config = dict(
    init_std_qkv=0.0528,
    optimizer='soap_variant',
    beta2=0.95,
    decay_fraction=0.57,
)
Each number is 128 + 24 x the weight over the matrix's rms, rounded and kept within 0 to 255. Layers, rows and columns count from 0. Numbers have three digits each.

# layer 4 attention output, 64x64, rms 0.17, rows 0-63, columns 0-63
128145140135198163143134145149103106109113129108071140084121108107100140148102115124084146135091109101142121094125090115116084092150134100111160208115112145140125109113148163147096147161160165
115112126108119107124114144134161114131159105163165139105122138146147141133129158152131111144096131148167128112116146117153137130143146136150113088122135113143131144116142136133133137160090173
160178087134097113116161124107110117096138100084101097103095136149107146100137131105106198056182140100161110172098099172126107076091068144179188136136152123121145145110159148164111137088188097
137115114167133131119176158133159150139140149139145124151150162138071119136123110118154107108122112123140084135136081113135108082153126155109160090136128159061090160126147099135107108095149089
111162113134141115147109133135081127114167138120136099120119130142072132120124094115086122118120137120123119143119112156165105150125079112156138131164111143161100163099138157132144159137161129
111134152181147113151103172115133111139156114128113096109139097126118106119129129152105092141095125129137114084150093152138135111109126112138137145114134141176097144131140130092120137139139158
130136123134141093114178159114137147170142108125161102103170156148129123122140144148109133100083130117120081121117102049149103119098103111134159102148134131146111134135148114075115123160146162
109136157074100171144143149137129108131136120151121177110158171147165135132120145122147126119107160161093146147153165105109113114186159143124117136114113097098108098113125140144122133131081082
111112142147115098187106174117095121100198125160112112134141144129103134156118113083132144122115160079100103166163070189133122149145109067089104129106096145092060127157108159138111147087105081
138125143091122122161140114154158127080133097136126086116139121157125122175155123117105158122135128146104139161114114138091139075126140138123144140149102125115103102140105144160110161118119119
133136116120193180123109120121118133158119160120138132122150126142126151156112077144148132152091111119140133122102108071097132101169129117106129135139138142120111144124160131155127121126102152
121165099131117131090097106115168086110130132109143157121106118114117110141134156157127132114144120106140102070126141168136164100161165127120122136120124148126123158103072129074131096102148131
149094129161138117164132133130113090147131102137108147107073109111156149176149151110104136170119135145170097092137086158130155111188113112142157124132141124096183118082074136080163124147099133
102104133143161105115124170182134156134129151131156108130110119080096109109121152151087120139143156151155118106188127086095103137094163174075098085154107135107176140091160122081093160103172136
133166119119134119123130107126136148143099137137104113093100126118127147089107109132103140155152109098148124106136095099181105121112088156150133130093147105109187099106148175133161149157104114
132108143132110118127147112120127133158080138139101147089117121139124108133097131120124163106148125125125091163111158119125152169097103142090143126103155153151087091149147130112139141102105126
108140127109086102135150148102138157110139072110160087122135126127130088100125157094115131111155160139132160155160120104155113146070150145161122098149139131142129158137178111106167119107137133
138095106125142136110120124124165110114141098133132114100146114148124150109148116127099137129100111150143160124141174095127118104108116077165123154148124127165147114120115137164109170176135160
101120117095098188153130106155125151094154114117163127111082113125154139139101144113113156135150113080131112167077132122124104112104091101128123108144088164113153106146116182114151155090113121
125103159119196141126139127101115098153119137129090153157148133129160146109126132093124145088158164104092133082133108124148163133141114172131124143091092131086088140095125166093152119151137122
114096145130117122113123133124123149124159118077120097127126140136140083133103136095170149144091127166075123187117149125090158131132135092133152135188106157085163125114152118152128112151139154
168133128130089093147104117174164116103105142152089140118112120173165147101155107118102166088132064104081129123125125176071137091131112125141111162105090149166134162135137130151130160090144130
148096106124077136156155157091152088097173094124167148130119075178136149141141130138126100076159094176132111131108133136113117114154139112119141113102157139160115116145129134164120117156130113
129128142123125095099180128127151136115106131141159131143122086123130100127097137127106098146182154135111156124188132105158140141136133137125155091110132079143181160129094111105137134152075108
126124168095137131134105137159150145080151101125141114120117152156181130089113149082139116118167117105093164136123140153088106132122152120142103072108067123109167152114161145109155118116121142
165091129119147131144123119125121135139090138116139135100132124118133109133128137114112134134118099195130103142099123141116149124142166164126158147122149105124139101131129126134138144102127138
135150087140106113143100156145136073077161120137132099126118100121151153112119155126117117169129117110217136108158106168092104116180160089125097129207124114162151127129140144128125122150114124
125142151126093123136145133134168151129123135120145144108119135113113154110132105125123139119116115103086103132147105137127105117110147138136145076136143148150184129093153118155165140088144111
116132108133127143144150086137125098113176125125103128160121114113150119131138154126143148083163158127162131085144117138148103135148123132135091136110083131123120116142131179136108100083165119
158101134082095093144120124110154152117094114112146107127117122157173140075144146097156108113144130125128171134139072118143161144081103142126131087152109105142151127109150106153145161143096120
116132117126092143130137096140112103095119069126142111123107138115131145167146132125139144120143158129167126165134136121124128121121129127143146126147154160080138087105100107170107148160134094
128136164120156137132150135120155111158126117125117136098128137144118136138175090135162086133101098128078140128156125090133117097093150140129180162128143141140090148127133076145081100136134143
101097116111123117099103134156170122115153134130135110112140128170158108123124148143145127126148132179139129107095119125108105094124127144131109132148145104105152145140152113127114138142135106
110123081154134125111091166150130147127180116123122163151128127155135101096139123141082098124140127143192128073099186157094128090109109110133175141103098136132113161148149121105159165127146123
128143144148157106107135143119084146134120099107156135108106170113128146093147121133098144130135192121121072098097123133166150144084147147131151087087152096103113119102175087115141180126114120
135136143162167151119136143125129103136121137139123136114146112123098115124137118127097123132100151132133110098144099111144107119178128135105160119113117138135113125120145111124132164165118126
136141099131130115125160113095116121140159129133136121119147143105151098108145119152130146110088143090164091125133118116154150108092140135145106133122142102138147127143112084098076116136136124
137131115114094068104139102052164127111157126118133126133095135115155121077131132130146169126141166128121080091132140118161196115105122119132101117167113125086185128145142124101151121123126141
087104118128124123142161147110144096120119099158150162124105109125137084101193135086132113102140205149140125092120132101115125055143134159117140143132127184116116148101174109095147122151148125
119148151129108134127105140133138148131124187175127128098142136135090168172087127151070104090103115085096125138139117164153120151120134126140128116126164082156105107125098153121097141145112110
163079124132125135131127113179118125100112187124083135153129107124147120138132140150113130136120058173105147149142132123120169129110155141067185156080131151115116120155092125154043134107128138
089143153130135140136122127154120088087071120141125112147107120124121125138140126117107145147114176133125159135147128130117132144137181155105136136120127158137117120116135111126115149115119156
107104089135131139099113145129121145172092116153160117079119131140141119156120120080146149097098112123140119133084157149115095119070082157138110110177129171148137116128108104067147091101149140
109142120124124118129121144143106127146125155095116193160162106130164140120160121092149132106129096110126157137106174151084086141148145115100139120045116144138110118126160112146156098104171137
162155143123166140154131157105109139129149114123090131114110144124117148098138112185135133122154128097123125107141084102128139140122111130102106140120129156152124133093122122165083095121145120
144127134138118118143128142120085146119130091110131149097093096129136130093110122131143110126151110135119106127113121126125154150088073142131116134128141109152136152112125138101126101105137126
117149132127158146117116127117102128149132139129118162072097154122152106143090123117118110168136087110148152084105132128149117125138144093141120129031185116102122126146103131106157122102091107
114117131140152126138143129112130131088125107114127115129117148111129106126112147135110138127112175148129116058139114105156161122116216140141105110120098120113153121125121144108105141133151175
099139155130122134120149114121083123157117126114103131124125104077150117108125148143146137123144150119136141153132141085136114176142133129137097183133168137200154155094130148111141037151173150
118149120159142139147119158152139119110083144143103141089141134102115106142149120128130106154100065085162139117128086118100115122140137138108127167129148145119142160148165087107110124126097145
140123147155123075134127140109122112147104090122139130140149097136160103135141119095153143097107163143100120127136120141109101117169089095153121124143115144156141134149130127110143089116147153
110135151148112105109111127134100115138157088132094159136137148123115154135165162127108122112108156108101093134143187166149134145094150110165122169087124138119093128092099112076088150165173127
127121096120147122135113171130089118159106141118119149124131157134072155174101131109109106140136114090141152137108125118098121122181132107134137142135120121140078165110137144133137130119104100
127097144136098126149106105145105107115110122118150108146081138174077141106139103125130095121150141145100150149128140137100142137152077135088156089163113189157104147141148075154113175122147139
103124139085171148120092085144126151149112124123119121123125135139134107114151118141141144118145126139117214113132165135151106155089080140160091130118096160155109139141151138126130135097162151
103144109140156122116162131145090129156087100097111142133137137109074122176141090122145131174097162167162126140137130146137114150140108130194166173155151083108099120095120101143136129145124099
132171151138142144144128095100109086136145157130146082151115116141179152104128142130135102060099148068131116097110121096133081156144143124127086104193140144159134114098134149118118092141171176
147122135108083126115144096111154120123144105141143126112159107118127113096150144165109119120150118152129106153152134080149184125081134135144133116103142134144131161121109082098105148154069130
134131132160121140109112124137100168118111091108132113107122120095075161118125101136143145140133101141119109178138131119152103145062104123191132160154157140143137135096116130149097118161139090
144180100131162119108135198148144156147152125078152093114160133119092148174107124103130117130107105111176098131183060127097110083132118143128177132155119124106096117118121135160105099147131111
116123142149106100135081125124099126123130165174092125099117129117125077138134128129129115137115113108125141151127101149098167162129151095092088171122146113149177134158091127098148105110115121
129152136097143138129115088138136130144123110131132133122114155112170103123149142121135121102151139123101149131093140116153116127113095121151102145121112150127122137128126130101130124105162147
116104149141115100122126143185157171142159153154149125159132117118163119136157133066134162132116104132118101161148158147106108123129124137102131112119116162107125115147129077121179119113099114
131113105128147102134126152120107161155184113113146124171132138116126169091126122144111141109141123117146109103139136122153106142114097112164105112126110092129143124124155148138141144107148119